Part of a small language model's weights.
Size: 18 layers, 2 heads of 64 (1 for keys and values), MLP 256 SwiGLU, vocabulary 3091, 3.48M parameters.
Each number is 50 + 12 x the weight over its row's rms, rounded and kept within 0 to 99. Layers, rows and columns count from 0. The size before them is the row's rms in percent of the matrix's.

# gate: layer 11 MLP gate, 256x128, rms 0.161, rows 70-104, columns 64-127
# up: layer 11 MLP up, 256x128, rms 0.148, rows 70-104, columns 64-127
# down: layer 11 MLP down (transposed), 256x128, rms 0.146, rows 70-104, columns 64-127
gate70 105:54 45 44 64 57 56 47 63 64 43 72 55 60 40 44 22 61 29 48 50 47 54 51 51 52 63 43 52 68 23 39 26 72 54 36 53 40 49 55 64 47 42 38 62 49 21 35 65 52 61 55 45 48 38 51 34 54 49 55 71 57 65 56 43
up70 107:45 39 45 49 38 54 57 74 74 54 45 34 48 59 57 48 47 60 42 62 32 63 36 65 45 54 39 48 52 49 52 39 46 47 31 59 47 57 48 46 24 42 42 21 52 48 31 26 18 51 59 54 25 40 44 54 66 49 60 63 35 34 53 47
down70 107:55 51 65 30 37 44 51 36 48 51 44 49 46 43 60 61 55 53 34 42 47 48 46 32 33 46 39 60 34 54 53 74 46 22 40 50 52 51 51 74 51 55 37 50 53 49 47 74 51 61 11 61 51 40 56 36 36 54 46 43 48 51 44 47
gate71 095:48 55 33 47 64 65 53 36 50 44 62 42 61 48 40 49 58 54 39 60 33 59 38 40 44 65 38 28 30 40 44 24 45 43 76 64 55 55 47 52 30 23 32 49 51 40 39 61 62 57 34 67 73 60 53 49 40 39 52 33 74 33 26 62
up71 097:45 53 43 52 44 78 41 39 46 48 65 33 56 56 35 56 60 63 39 64 57 40 45 47 42 70 46 56 42 46 52 47 54 50 55 71 33 35 78 72 37 38 21 37 39 57 44 66 43 50 42 46 74 63 37 49 23 38 37 36 40 43 52 58
down71 096:45 61 72 28 41 57 38 56 54 52 46 48 29 74 37 51 63 52 63 71 47 41 48 49 57 64 61 56 54 55 48 55 53 67 38 34 54 51 57 37 61 42 47 48 27 57 45 44 40 40 57 64 38 54 50 64 35 37 60 51 45 43 58 52
gate72 107:80 44 54 52 45 85 39 62 64 53 61 78 42 48 44 37 47 58 49 35 31 37 68 54 70 45 39 50 57 41 51 51 56 21 48 58 53 65 22 43 47 44 44 68 47 53 42 48 51 71 63 46 40 51 76 64 61 44 53 64 47 51 45 52
up72 099:46 40 49 58 49 55 49 32 46 63 48 45 56 53 62 28 42 37 62 42 35 46 50 44 57 71 30 39 53 39 48 38 42 54 60 69 56 54 49 55 46 37 38 50 57 64 50 41 69 77 62 53 42 53 83 61 39 61 50 65 63 35 22 34
down72 099:46 34 48 55 37 48 73 49 50 69 37 39 35 45 43 22 46 53 63 43 40 46 60 36 43 65 36 46 64 44 09 64 52 43 64 54 46 48 51 64 50 35 38 44 64 62 46 44 51 55 61 57 37 66 41 51 35 58 60 57 55 32 42 46
gate73 112:84 54 47 58 62 44 55 59 82 57 44 51 61 59 56 38 54 39 60 47 42 47 48 56 69 59 39 52 40 53 53 46 57 39 40 34 52 68 60 43 47 42 51 45 49 40 40 69 45 67 74 62 50 36 59 35 54 48 53 55 60 51 65 46
up73 109:55 50 45 55 62 68 45 18 41 67 76 45 54 81 70 53 42 27 46 49 65 63 85 32 46 39 59 41 72 78 62 54 43 53 32 34 63 41 61 60 51 49 57 50 55 60 58 45 41 48 55 45 45 42 57 65 47 43 64 66 49 53 35 39
down73 106:60 52 46 53 64 55 71 49 58 57 50 55 46 47 38 43 70 74 72 46 51 59 33 51 58 41 48 57 69 30 26 24 68 35 53 53 44 66 63 37 51 56 49 73 66 31 33 50 51 49 28 38 37 43 75 66 57 49 69 55 44 73 65 42
gate74 105:59 44 41 66 71 39 48 66 55 36 53 47 58 44 54 75 31 42 49 48 48 56 62 63 52 25 49 37 42 50 52 30 54 48 65 57 58 62 28 45 51 50 58 40 57 52 44 56 46 54 27 72 68 36 55 35 43 69 31 40 56 70 29 46
up74 097:65 53 68 53 42 88 47 39 39 73 54 52 54 46 46 32 50 53 53 46 52 44 44 43 49 51 43 47 38 60 28 59 37 56 53 54 43 37 51 78 52 36 59 66 34 28 34 48 50 57 71 55 35 66 46 47 65 52 71 56 51 22 61 55
down74 095:49 53 46 63 73 74 63 53 65 61 42 28 49 25 59 65 60 44 37 38 63 35 46 39 54 60 21 50 58 34 48 52 71 44 42 64 54 43 35 34 66 40 56 61 36 32 35 41 69 61 65 40 47 40 60 38 71 68 42 38 48 47 55 44
gate75 108:54 54 47 45 48 42 49 55 41 47 57 57 54 57 53 64 48 56 37 52 51 49 60 43 51 27 44 53 48 45 45 48 52 52 52 43 54 45 64 29 34 33 73 61 25 55 37 52 45 57 42 43 49 54 54 43 88 52 51 50 37 68 71 60
up75 106:49 38 34 48 14 24 60 53 62 46 47 52 43 44 45 57 50 29 43 77 46 41 37 56 45 56 56 65 49 44 52 70 74 47 43 54 66 49 53 48 45 82 47 40 45 33 48 51 43 46 64 45 43 57 41 65 37 35 37 40 59 54 47 25
down75 104:67 59 49 41 52 49 57 40 43 46 56 24 39 54 45 45 48 40 37 41 46 33 61 42 33 54 47 60 65 44 58 42 72 54 48 73 43 40 43 44 46 61 44 57 73 56 30 55 49 56 47 59 26 78 53 77 43 50 41 61 41 34 46 70
gate76 094:38 42 68 46 68 44 70 25 63 39 52 33 52 60 64 32 50 64 44 59 48 60 57 27 56 46 41 26 50 40 48 63 42 31 59 74 53 60 57 54 34 48 36 50 68 40 56 62 56 60 42 50 51 56 59 39 44 67 54 46 54 71 42 49
up76 094:45 46 52 48 46 61 55 60 46 60 65 59 41 31 68 52 56 34 42 56 53 44 55 21 67 63 70 54 42 65 40 62 36 35 52 44 47 32 43 67 46 45 23 49 56 31 50 60 27 44 60 82 58 58 53 47 55 78 44 56 62 31 70 49
down76 094:54 76 55 41 44 58 50 32 58 57 80 49 53 65 38 43 45 35 50 60 58 45 71 45 61 73 58 46 64 31 49 46 47 41 59 48 15 55 70 57 56 54 36 66 53 24 52 54 51 45 58 79 61 48 75 62 44 47 80 60 34 31 58 42
gate77 097:53 58 47 72 70 62 49 43 59 39 56 43 58 45 50 38 49 50 61 50 27 55 65 60 45 72 50 55 50 38 48 58 53 54 32 52 39 74 55 53 41 75 52 63 52 68 54 60 68 54 31 60 56 42 47 56 71 46 30 42 46 50 64 53
up77 097:61 50 41 52 55 45 62 31 47 35 60 45 53 30 33 48 50 49 76 53 52 44 66 66 70 47 62 48 53 33 50 44 59 42 48 56 40 60 41 60 49 33 43 48 38 56 65 58 54 61 53 42 39 40 55 36 56 44 48 51 40 40 55 82
down77 098:65 63 61 57 58 29 68 45 50 69 47 47 52 63 46 51 29 51 54 49 55 38 50 50 36 28 80 39 48 54 48 62 41 36 53 48 63 54 31 74 64 40 41 34 39 54 60 50 60 80 24 53 39 68 33 47 50 41 63 37 38 43 50 70
gate78 098:61 48 43 38 71 59 64 55 70 37 51 59 72 43 57 54 45 47 38 49 40 65 48 66 67 33 58 55 43 43 47 50 30 51 53 62 45 62 26 42 49 71 44 57 65 56 64 72 43 63 47 35 73 56 32 56 71 61 62 27 50 57 45 39
up78 108:48 66 54 58 43 52 36 46 28 52 41 36 25 58 41 51 61 55 54 51 65 41 50 36 32 67 48 42 47 63 65 61 72 65 44 32 44 49 65 49 59 36 52 53 36 56 41 38 51 31 54 49 33 37 61 31 35 45 41 62 65 38 49 44
down78 103:61 34 46 99 52 53 43 51 39 63 45 54 42 56 50 37 60 50 38 52 58 48 47 43 47 52 33 56 48 68 52 61 78 59 51 41 43 48 63 52 37 58 61 42 29 55 39 37 41 52 64 49 39 56 63 44 64 48 45 49 49 41 59 55
gate79 104:82 58 55 50 46 61 33 57 47 31 63 63 69 48 44 43 52 48 55 47 30 50 70 49 50 58 53 53 53 45 66 48 53 62 61 59 48 47 50 58 42 36 58 64 79 28 36 43 35 59 46 64 56 64 47 34 51 57 42 30 63 42 34 40
up79 106:53 61 42 55 55 47 44 54 46 17 37 31 47 50 44 73 58 37 41 49 46 65 45 56 69 53 50 66 41 46 38 37 38 78 45 40 43 46 46 49 46 50 61 72 45 49 45 61 61 41 53 55 45 58 43 64 69 64 60 64 41 43 57 50
down79 105:39 49 49 39 45 56 50 50 73 59 52 34 31 43 72 35 74 09 27 10 39 35 49 48 43 54 43 49 42 39 27 50 51 61 47 55 51 71 26 41 37 46 55 44 62 56 46 30 67 53 48 39 63 41 50 56 39 39 49 54 66 45 47 67
gate80 117:62 59 57 59 69 37 46 66 54 44 53 65 58 44 41 63 59 41 50 39 49 65 30 49 58 44 38 22 41 35 39 50 45 54 78 63 73 47 56 36 36 52 65 73 62 30 65 72 56 69 35 48 52 66 36 45 52 69 51 59 74 54 40 35
up80 112:35 37 46 59 34 73 49 36 48 33 35 45 33 68 41 51 38 38 59 53 51 20 69 45 29 29 63 77 41 62 70 30 51 66 37 49 25 51 51 59 73 47 48 42 46 67 42 44 56 34 72 54 18 49 51 48 50 47 59 51 42 40 62 55
down80 106:41 19 41 64 35 55 51 52 36 43 44 54 55 65 39 46 32 62 74 47 41 37 42 38 49 55 36 60 50 60 47 53 63 63 50 44 42 40 68 60 37 52 56 35 63 57 40 54 55 38 60 56 22 46 68 55 64 45 49 55 48 40 63 57
gate81 106:61 42 38 66 45 68 46 68 54 51 43 43 51 36 54 62 52 62 56 56 35 51 75 57 45 42 52 42 33 43 35 51 51 57 51 71 44 45 42 56 58 50 49 54 44 65 45 57 36 50 67 55 52 55 67 35 55 82 31 45 54 43 42 55
up81 095:25 37 61 58 63 42 37 41 60 35 36 50 51 52 55 34 50 60 38 54 71 45 48 58 50 46 34 56 50 65 39 54 66 58 71 54 62 24 41 54 73 43 49 34 60 45 53 35 63 55 55 60 35 34 51 56 44 31 36 71 52 34 45 40
down81 094:54 44 55 64 47 30 41 59 62 35 18 54 57 36 68 36 51 45 40 54 67 59 49 58 50 64 50 65 56 45 49 64 43 37 66 68 62 53 61 41 64 62 51 59 36 33 75 42 62 52 45 67 12 30 59 51 63 33 50 48 35 59 51 47
gate82 094:75 19 30 38 46 93 58 48 59 47 76 48 52 46 45 66 48 34 38 56 52 48 38 46 37 53 45 39 38 57 51 67 61 44 47 51 71 65 51 47 39 47 49 42 60 60 50 46 63 79 49 51 50 60 66 52 52 51 50 49 24 56 52 83
up82 091:68 52 36 40 46 72 54 40 44 56 71 54 38 41 40 63 38 44 30 57 45 20 36 42 27 72 51 45 53 70 74 50 63 57 50 27 61 50 54 41 42 73 63 43 54 61 57 50 43 68 52 62 43 49 51 56 48 57 58 46 45 47 49 70
down82 095:50 36 43 18 32 66 54 36 61 50 21 45 54 54 47 52 43 77 31 49 55 51 36 41 36 66 58 50 57 38 36 45 51 56 44 37 54 33 48 45 62 49 60 52 67 53 42 53 39 65 52 47 39 38 64 60 40 72 58 50 40 65 49 50
gate83 087:64 51 70 51 52 51 31 42 65 46 74 39 40 80 39 37 40 51 45 42 54 41 44 43 71 28 37 66 64 53 47 51 57 32 49 48 49 64 48 45 48 48 61 51 52 30 39 51 28 54 35 48 29 40 34 50 17 60 38 44 57 53 54 33
up83 097:35 44 61 57 57 42 54 51 57 36 80 48 54 56 32 48 45 56 28 37 44 45 54 48 62 39 39 44 43 50 60 58 32 33 43 78 66 72 37 32 51 42 51 61 62 52 49 39 41 61 17 47 43 47 50 43 54 53 47 48 68 50 62 49
down83 091:36 69 65 55 31 44 61 39 37 48 53 35 32 55 48 30 54 41 39 53 55 42 53 49 63 29 47 60 69 48 48 74 63 44 59 40 49 54 74 71 57 61 58 57 49 50 35 48 49 65 44 48 25 45 36 62 43 42 47 32 50 48 53 55
gate84 097:49 54 40 70 41 60 42 47 41 21 52 46 50 50 32 43 56 55 49 62 34 30 65 32 47 48 47 59 52 34 61 43 57 36 31 40 66 53 38 58 49 57 53 60 62 48 55 57 50 57 74 59 78 58 31 53 55 55 50 54 40 22 53 53
up84 098:32 57 62 43 55 62 30 46 29 49 74 56 44 44 36 43 45 40 53 21 73 33 57 51 61 37 49 53 48 43 26 39 41 46 60 63 54 42 30 60 64 52 49 58 46 37 59 33 41 51 56 30 45 49 43 44 25 52 55 51 31 57 32 62
down84 101:54 57 53 37 42 47 38 34 32 26 43 61 57 56 46 66 47 43 62 43 31 52 44 59 27 41 58 80 57 55 55 52 57 46 39 58 54 54 46 53 55 66 51 56 61 69 42 62 54 48 54 34 39 27 70 42 31 44 78 48 20 48 58 25
gate85 099:36 21 51 70 54 37 46 57 38 50 43 55 50 54 68 28 26 59 54 47 70 65 74 33 58 62 39 59 61 62 45 56 65 32 54 42 62 51 58 59 32 51 45 49 78 42 63 34 66 42 54 64 47 50 56 43 36 61 82 49 63 66 65 33
up85 097:46 62 67 40 44 51 39 53 48 47 43 70 46 58 51 47 72 58 54 46 51 47 50 50 34 60 53 52 49 53 58 45 36 70 30 37 48 53 53 29 62 78 59 51 50 51 47 61 50 60 52 43 55 51 45 48 52 26 56 49 55 35 55 43
down85 097:74 56 40 34 42 52 27 75 29 57 37 50 53 53 41 56 43 46 56 36 50 65 63 77 54 65 55 62 40 42 40 50 43 69 58 64 62 46 59 39 51 53 47 44 33 42 48 61 48 51 60 46 40 46 25 54 48 33 48 49 34 44 37 64
gate86 111:62 32 55 76 46 39 41 38 66 49 34 63 48 26 30 54 66 46 34 45 35 56 73 72 53 56 30 43 55 39 40 46 53 34 57 71 71 64 44 27 56 45 48 59 53 42 38 37 34 51 22 71 64 75 71 55 57 39 38 51 46 56 52 45
up86 099:34 51 51 45 42 57 39 52 73 56 49 67 68 56 38 71 52 56 53 34 47 48 47 45 46 57 60 59 36 50 56 39 50 32 46 39 56 76 28 36 42 61 30 39 54 59 58 46 53 41 46 63 54 60 65 39 32 51 58 25 71 36 29 77
down86 103:28 44 50 45 30 61 25 56 43 34 54 68 64 42 29 56 43 40 44 53 33 55 48 41 52 47 76 49 17 57 21 40 53 47 59 45 70 41 65 49 30 59 37 31 44 52 42 62 49 49 34 44 51 54 41 34 44 55 51 33 48 40 50 70
gate87 107:68 53 64 56 60 61 55 53 69 40 48 50 63 30 73 48 53 68 58 17 60 37 64 61 50 43 32 28 43 51 52 36 42 33 51 55 31 35 29 49 53 36 32 33 45 59 59 52 57 43 70 40 68 34 57 41 63 58 51 70 38 58 50 33
up87 102:50 48 68 53 56 62 45 26 51 47 47 43 46 45 43 48 64 78 41 38 70 33 56 60 43 77 50 56 56 35 34 40 37 46 54 47 67 42 46 38 42 61 56 47 76 76 28 25 50 66 74 53 56 38 32 40 68 56 67 66 45 64 27 78
down87 102:28 37 40 34 54 72 47 69 53 57 37 47 63 44 40 70 55 41 60 41 51 57 49 53 46 71 25 63 33 40 42 38 29 56 57 58 50 37 42 49 34 79 43 38 40 49 60 68 46 54 66 62 67 47 50 55 47 35 44 45 29 47 56 60
gate88 097:54 36 39 50 37 62 47 73 56 33 59 59 53 39 52 46 40 29 29 58 42 40 38 55 39 35 44 35 11 50 37 50 58 29 50 70 52 51 46 46 43 63 57 50 50 57 30 53 53 45 39 71 45 75 44 35 60 41 37 68 56 38 56 32
up88 097:39 37 36 40 60 47 51 33 60 59 57 54 56 48 59 37 51 49 40 40 43 58 65 73 69 40 50 52 63 42 74 64 57 43 50 56 58 67 20 24 59 50 60 41 32 45 47 49 43 69 65 44 47 50 61 64 67 65 38 32 59 53 44 71
down88 101:48 36 14 56 53 40 32 34 44 42 37 47 61 43 46 57 36 47 48 56 54 48 62 61 55 47 51 36 58 48 53 48 29 45 48 46 60 53 40 14 44 63 43 58 36 52 48 46 44 53 61 42 57 53 56 43 66 68 85 47 44 52 44 48
gate89 107:58 53 61 55 58 54 52 40 82 36 48 41 57 42 48 55 43 55 52 40 47 70 42 41 44 60 57 57 52 43 37 50 40 64 61 40 67 47 49 49 47 71 50 63 36 45 48 51 52 54 33 64 68 38 72 67 46 55 46 45 31 44 50 53
up89 102:43 39 53 57 40 58 44 47 68 65 32 18 64 70 52 57 43 50 60 41 59 55 68 47 59 80 54 63 64 26 41 46 48 67 30 53 45 45 25 50 72 41 55 49 53 41 33 43 43 36 56 55 57 53 66 45 36 32 67 40 56 30 53 63
down89 101:24 61 45 43 37 55 62 55 50 45 29 55 42 70 43 47 28 29 47 69 64 68 48 32 56 69 53 46 36 40 56 36 68 42 32 40 48 46 33 49 55 27 57 47 57 56 37 29 36 45 42 48 53 34 65 49 58 60 50 28 47 57 50 35
gate90 098:58 35 69 50 46 38 69 54 40 43 45 32 45 38 47 67 35 47 43 77 55 55 70 86 40 42 48 65 44 46 44 66 44 48 50 65 32 32 31 40 46 48 75 66 31 43 64 24 58 60 48 52 34 59 70 43 73 46 61 54 32 51 52 49
up90 110:52 53 63 41 54 61 38 66 28 54 34 50 59 81 72 38 62 60 37 73 76 37 52 54 57 57 47 49 36 57 52 47 63 57 49 46 62 60 55 67 39 66 52 32 44 53 56 41 57 44 51 45 48 55 62 50 41 61 40 32 44 37 48 39
down90 110:61 54 52 52 64 67 59 63 61 39 81 51 23 46 38 50 58 57 47 45 45 61 34 47 36 56 53 37 54 48 46 39 64 64 70 32 59 48 39 39 60 46 43 45 35 46 54 71 55 49 30 50 51 34 49 60 54 47 56 61 44 36 33 56
gate91 108:47 54 77 71 69 39 74 59 58 63 51 50 46 48 63 73 50 40 66 61 47 48 49 61 43 41 60 32 54 46 52 33 42 56 46 61 31 44 52 48 33 49 41 48 63 41 45 54 41 51 54 33 63 75 41 38 36 75 40 51 35 40 60 32
up91 102:57 50 62 48 45 57 47 48 46 54 34 71 67 52 39 61 49 53 74 51 29 43 39 35 25 68 51 58 59 33 58 65 47 62 57 75 36 49 35 56 49 39 63 41 59 47 43 45 52 41 58 56 56 71 66 66 43 49 48 31 45 38 44 43
down91 103:57 48 55 84 61 36 62 34 53 38 31 65 68 64 75 41 62 51 66 45 43 31 71 48 51 46 57 44 58 37 57 60 32 54 48 56 52 47 44 54 45 34 69 54 60 65 59 39 45 61 52 51 76 44 54 31 59 42 44 43 52 49 54 34
gate92 095:59 57 51 83 71 44 45 51 39 41 57 54 82 42 24 65 38 34 57 45 63 58 59 62 55 48 39 37 49 60 37 43 49 44 52 70 50 38 53 56 30 54 48 65 61 41 50 23 62 35 59 34 59 49 53 39 46 16 44 36 49 35 42 69
up92 096:70 47 42 53 58 55 22 48 43 54 60 60 56 32 47 43 41 44 58 52 56 68 53 43 30 49 53 59 57 67 42 48 77 63 51 29 48 46 69 59 56 28 48 32 42 40 48 62 64 42 66 53 49 53 46 54 55 46 59 51 75 38 49 49
down92 092:58 48 51 42 35 52 56 22 37 39 47 41 57 71 45 46 59 54 52 38 24 49 45 39 74 47 43 72 57 77 38 48 33 51 37 44 61 47 51 20 46 48 43 48 35 71 62 51 40 66 42 60 19 32 38 54 59 61 59 31 36 40 48 40
gate93 099:57 42 59 44 53 31 40 61 62 42 57 56 39 58 52 32 61 36 41 55 59 41 38 60 47 56 48 25 66 49 44 43 56 47 57 47 69 58 62 55 55 63 32 88 42 29 53 46 33 59 56 65 57 65 53 48 52 52 53 80 55 36 57 59
up93 108:50 36 45 49 54 58 63 60 52 37 46 60 50 48 29 36 45 42 53 45 56 51 46 57 68 62 48 59 53 45 12 52 34 48 52 55 48 41 51 61 63 28 39 25 56 64 55 47 39 31 59 68 40 64 50 51 72 70 46 62 50 29 47 38
down93 105:71 37 51 68 71 46 40 31 52 65 39 23 48 49 52 51 41 48 45 42 45 58 30 80 39 53 63 73 59 66 53 62 41 58 49 58 59 41 50 59 67 61 58 76 47 37 35 46 29 61 47 58 46 51 51 66 50 48 34 53 50 47 50 60
gate94 101:75 59 44 45 68 64 46 46 52 26 23 54 45 53 59 73 65 28 46 45 46 53 59 26 52 48 22 56 37 53 54 49 52 51 62 56 52 37 29 46 58 39 56 42 40 44 32 43 58 54 41 56 52 53 50 55 49 50 48 64 77 45 43 40
up94 104:61 53 50 57 71 68 49 43 40 53 42 48 72 56 24 47 31 46 34 67 38 28 37 41 56 62 48 49 69 51 44 45 44 37 34 52 41 36 40 50 39 63 34 61 59 71 62 45 40 47 38 41 50 61 44 69 41 38 53 65 61 50 48 56
down94 104:52 58 49 50 63 53 47 45 44 26 40 73 63 62 45 37 47 35 34 59 30 65 56 67 48 42 40 42 49 43 38 45 54 45 57 21 36 46 41 64 44 57 44 40 59 57 61 65 36 49 54 44 37 38 55 39 50 51 30 50 36 42 75 53
gate95 100:63 39 46 69 46 52 35 60 55 37 44 41 40 60 39 54 68 47 48 66 38 45 32 71 55 51 26 53 63 55 64 34 53 52 66 49 53 43 32 59 54 29 50 36 53 53 70 43 39 56 73 42 54 44 35 38 47 59 93 62 27 47 22 44
up95 103:52 64 62 65 43 40 32 47 54 35 44 46 43 37 43 43 41 65 60 68 51 60 27 67 32 71 45 56 57 72 82 40 54 38 41 31 46 53 49 67 51 44 39 46 65 60 53 46 53 57 52 41 62 50 36 49 42 56 62 60 31 51 46 58
down95 102:64 67 49 63 44 43 58 46 73 49 55 59 41 33 66 42 68 62 35 58 54 54 42 57 52 31 64 43 41 62 51 41 44 62 42 40 31 49 55 35 55 51 46 49 48 53 48 42 55 69 54 45 59 58 45 35 44 41 60 31 66 40 77 58
gate96 100:41 42 60 65 52 54 48 62 41 56 51 36 60 34 86 41 38 56 48 29 48 38 55 58 53 51 43 39 48 43 43 53 52 44 43 61 61 63 54 48 52 47 70 66 64 45 53 56 64 70 35 42 78 42 53 37 51 68 60 65 38 59 55 43
up96 097:31 37 42 56 55 53 54 53 54 35 38 58 60 37 24 50 62 43 29 53 70 53 45 53 56 54 43 40 48 49 51 40 62 43 58 50 42 36 52 74 39 46 34 36 58 32 44 46 49 44 61 39 22 58 47 61 51 55 28 32 61 42 32 68
down96 102:75 64 42 41 34 33 49 55 55 27 40 61 42 44 46 61 42 51 30 61 61 49 32 49 62 60 41 40 24 51 52 50 38 20 59 55 62 21 45 41 51 62 46 49 54 34 39 58 60 60 52 50 47 59 70 21 46 53 50 67 51 38 41 27
gate97 096:64 30 29 89 34 66 54 45 49 44 65 47 58 34 46 33 49 67 44 63 42 43 59 57 39 42 41 38 36 31 37 58 35 46 35 57 58 45 38 57 65 52 49 61 38 55 56 45 40 64 34 71 36 48 42 52 67 62 70 45 71 37 68 44
up97 098:43 51 45 53 67 44 40 69 45 37 39 64 64 46 53 67 34 32 40 47 49 52 35 44 61 45 34 59 35 64 66 52 63 75 70 58 47 62 72 46 33 52 66 27 47 36 58 69 55 34 64 49 54 40 59 49 51 49 54 51 45 80 39 56
down97 102:48 29 28 50 43 39 45 50 46 72 53 45 55 56 52 39 68 41 54 53 32 39 56 55 65 74 28 46 39 48 59 35 51 44 49 64 52 55 62 42 31 67 71 54 69 31 49 37 49 34 57 74 51 56 56 68 59 76 59 71 60 46 51 75
gate98 103:43 35 24 44 63 59 44 38 51 47 36 61 39 50 54 65 53 32 41 49 47 68 64 49 65 66 40 52 46 47 58 45 47 41 38 48 46 27 32 48 68 67 55 70 65 32 45 56 48 56 62 82 59 46 57 48 62 38 67 52 41 45 47 39
up98 098:46 31 56 62 40 38 62 48 30 50 63 46 54 47 51 31 47 42 52 57 38 53 32 64 43 26 45 60 50 47 66 32 54 35 29 37 45 57 52 46 67 47 51 60 26 51 66 51 42 50 45 56 42 59 57 42 79 71 51 48 32 50 62 46
down98 100:62 46 55 42 50 53 60 52 54 27 23 50 60 43 46 42 43 62 45 41 28 41 44 69 68 58 48 41 39 59 36 39 45 40 48 35 35 56 48 51 48 43 40 71 52 45 31 54 37 61 36 48 32 58 60 59 49 38 37 60 47 48 50 47
gate99 091:56 46 62 64 67 63 45 56 54 44 39 43 44 31 76 54 54 65 39 28 59 49 47 46 40 61 38 59 49 31 60 68 37 57 74 45 51 54 59 26 55 46 30 35 46 38 48 63 71 45 52 37 52 55 53 67 64 48 51 43 59 51 30 64
up99 087:56 33 31 35 55 49 47 47 58 36 47 45 54 47 70 56 48 53 56 40 46 35 40 36 34 45 54 80 94 37 38 48 54 49 63 49 32 38 57 70 63 53 40 41 61 41 45 39 45 46 51 52 45 42 62 71 71 52 42 58 32 52 48 56
down99 091:45 45 36 46 68 54 47 45 71 39 58 46 53 43 52 74 46 47 47 44 51 41 47 63 50 51 64 68 67 46 45 32 58 51 22 11 48 49 43 55 69 48 72 45 64 56 64 51 52 47 39 14 44 68 49 59 47 57 79 44 25 53 53 49
gate100 107:48 55 47 51 49 48 42 53 55 37 46 60 38 20 56 40 63 35 60 37 24 54 53 52 61 41 39 40 44 46 54 62 48 63 52 53 32 58 42 18 48 41 31 68 64 77 36 27 57 49 38 48 47 58 80 36 57 46 84 55 51 51 66 52
up100 103:50 67 71 50 35 58 52 41 51 29 47 44 60 29 39 65 43 55 52 59 45 65 55 31 50 55 53 59 18 53 29 46 43 50 39 42 36 36 44 53 65 38 54 69 29 39 32 34 74 36 39 62 44 51 56 57 61 39 48 49 36 32 55 61
down100 103:69 66 51 77 73 23 45 42 33 50 72 51 61 41 36 49 59 51 44 40 53 46 30 38 49 42 44 45 62 59 48 68 28 43 54 33 55 59 46 43 35 56 26 62 69 69 58 41 50 43 47 47 33 59 56 34 63 45 24 56 29 46 39 74
gate101 100:37 46 47 55 56 40 36 43 56 51 52 60 50 55 56 52 52 38 54 43 44 50 45 75 49 67 49 37 47 63 75 53 40 43 38 60 27 70 45 42 33 57 38 36 52 25 26 69 48 41 53 68 57 62 61 53 40 45 50 56 75 61 55 37
up101 100:39 68 39 50 38 52 58 58 36 49 34 43 31 35 66 48 54 46 76 59 69 68 46 36 39 45 62 56 61 36 52 31 65 58 55 46 59 49 72 69 58 32 41 54 59 47 63 41 28 61 43 20 33 49 55 65 48 41 49 47 58 52 50 48
down101 103:47 63 53 28 52 58 45 59 38 53 54 43 52 46 65 56 51 54 55 67 51 65 53 12 33 45 57 59 52 63 42 48 35 56 45 56 53 55 64 57 51 55 46 57 25 50 34 45 63 13 54 72 34 67 51 67 38 40 59 52 53 46 59 31
gate102 095:64 50 23 46 46 59 49 81 64 67 50 56 40 33 79 50 33 55 42 34 53 50 58 59 54 52 46 52 69 53 39 51 59 51 67 37 83 41 81 48 63 57 57 64 74 36 56 54 15 69 31 55 59 46 58 68 65 50 43 70 50 59 63 65
up102 099:31 26 46 52 60 55 61 55 42 49 39 24 50 34 50 33 41 57 42 55 49 56 67 66 66 48 60 55 50 33 48 50 49 45 48 40 38 59 48 45 66 59 49 37 38 41 51 71 54 50 45 47 54 55 60 54 65 38 45 41 62 66 58 35
down102 098:48 51 49 51 65 66 53 46 56 61 36 51 49 27 55 43 41 66 24 56 50 43 57 44 63 54 42 65 35 70 56 61 56 66 44 38 66 31 59 68 68 40 50 60 34 45 52 56 40 25 49 41 49 75 67 53 52 59 53 41 61 25 39 42
gate103 093:35 48 52 57 54 53 19 49 34 17 48 57 74 41 57 27 56 46 53 63 72 80 55 60 32 58 58 35 47 50 41 46 36 44 50 39 44 39 49 73 64 36 42 56 49 36 31 65 54 49 55 53 83 36 45 32 59 49 57 53 42 51 50 73
up103 094:56 49 41 52 72 31 38 68 37 45 59 57 48 55 43 42 53 55 41 74 27 50 71 50 37 61 49 42 54 36 55 54 50 68 57 45 48 48 55 54 47 53 57 52 61 48 47 59 63 67 50 47 52 43 47 45 42 36 63 46 69 63 75 78
down103 094:43 55 62 57 33 45 50 43 44 46 34 22 65 31 55 49 46 64 59 42 42 40 53 68 45 57 54 22 70 57 61 49 33 62 41 59 31 45 54 57 41 38 42 36 68 54 61 75 55 35 53 47 34 65 49 59 36 42 44 32 56 51 74 47
gate104 102:48 37 67 71 57 34 64 47 60 51 35 38 83 62 43 38 50 41 48 40 52 58 54 45 44 29 54 36 27 43 51 64 62 55 53 56 55 66 29 41 36 70 69 46 53 58 46 47 67 47 29 48 56 40 66 33 48 39 63 57 54 60 52 62
up104 105:58 47 46 41 55 54 46 41 54 36 38 33 70 42 62 47 64 67 39 52 53 86 61 56 59 55 66 62 54 44 20 40 22 34 35 48 38 58 33 45 55 64 50 44 46 52 60 38 81 55 59 30 44 45 69 36 52 27 61 67 44 50 55 47
down104 105:41 52 56 52 62 52 50 45 45 62 41 50 51 62 45 41 71 52 63 33 27 87 54 54 50 49 62 55 26 32 47 54 57 66 44 58 47 46 46 60 48 39 49 57 40 50 51 45 37 54 61 37 57 44 50 21 59 48 46 54 55 70 54 47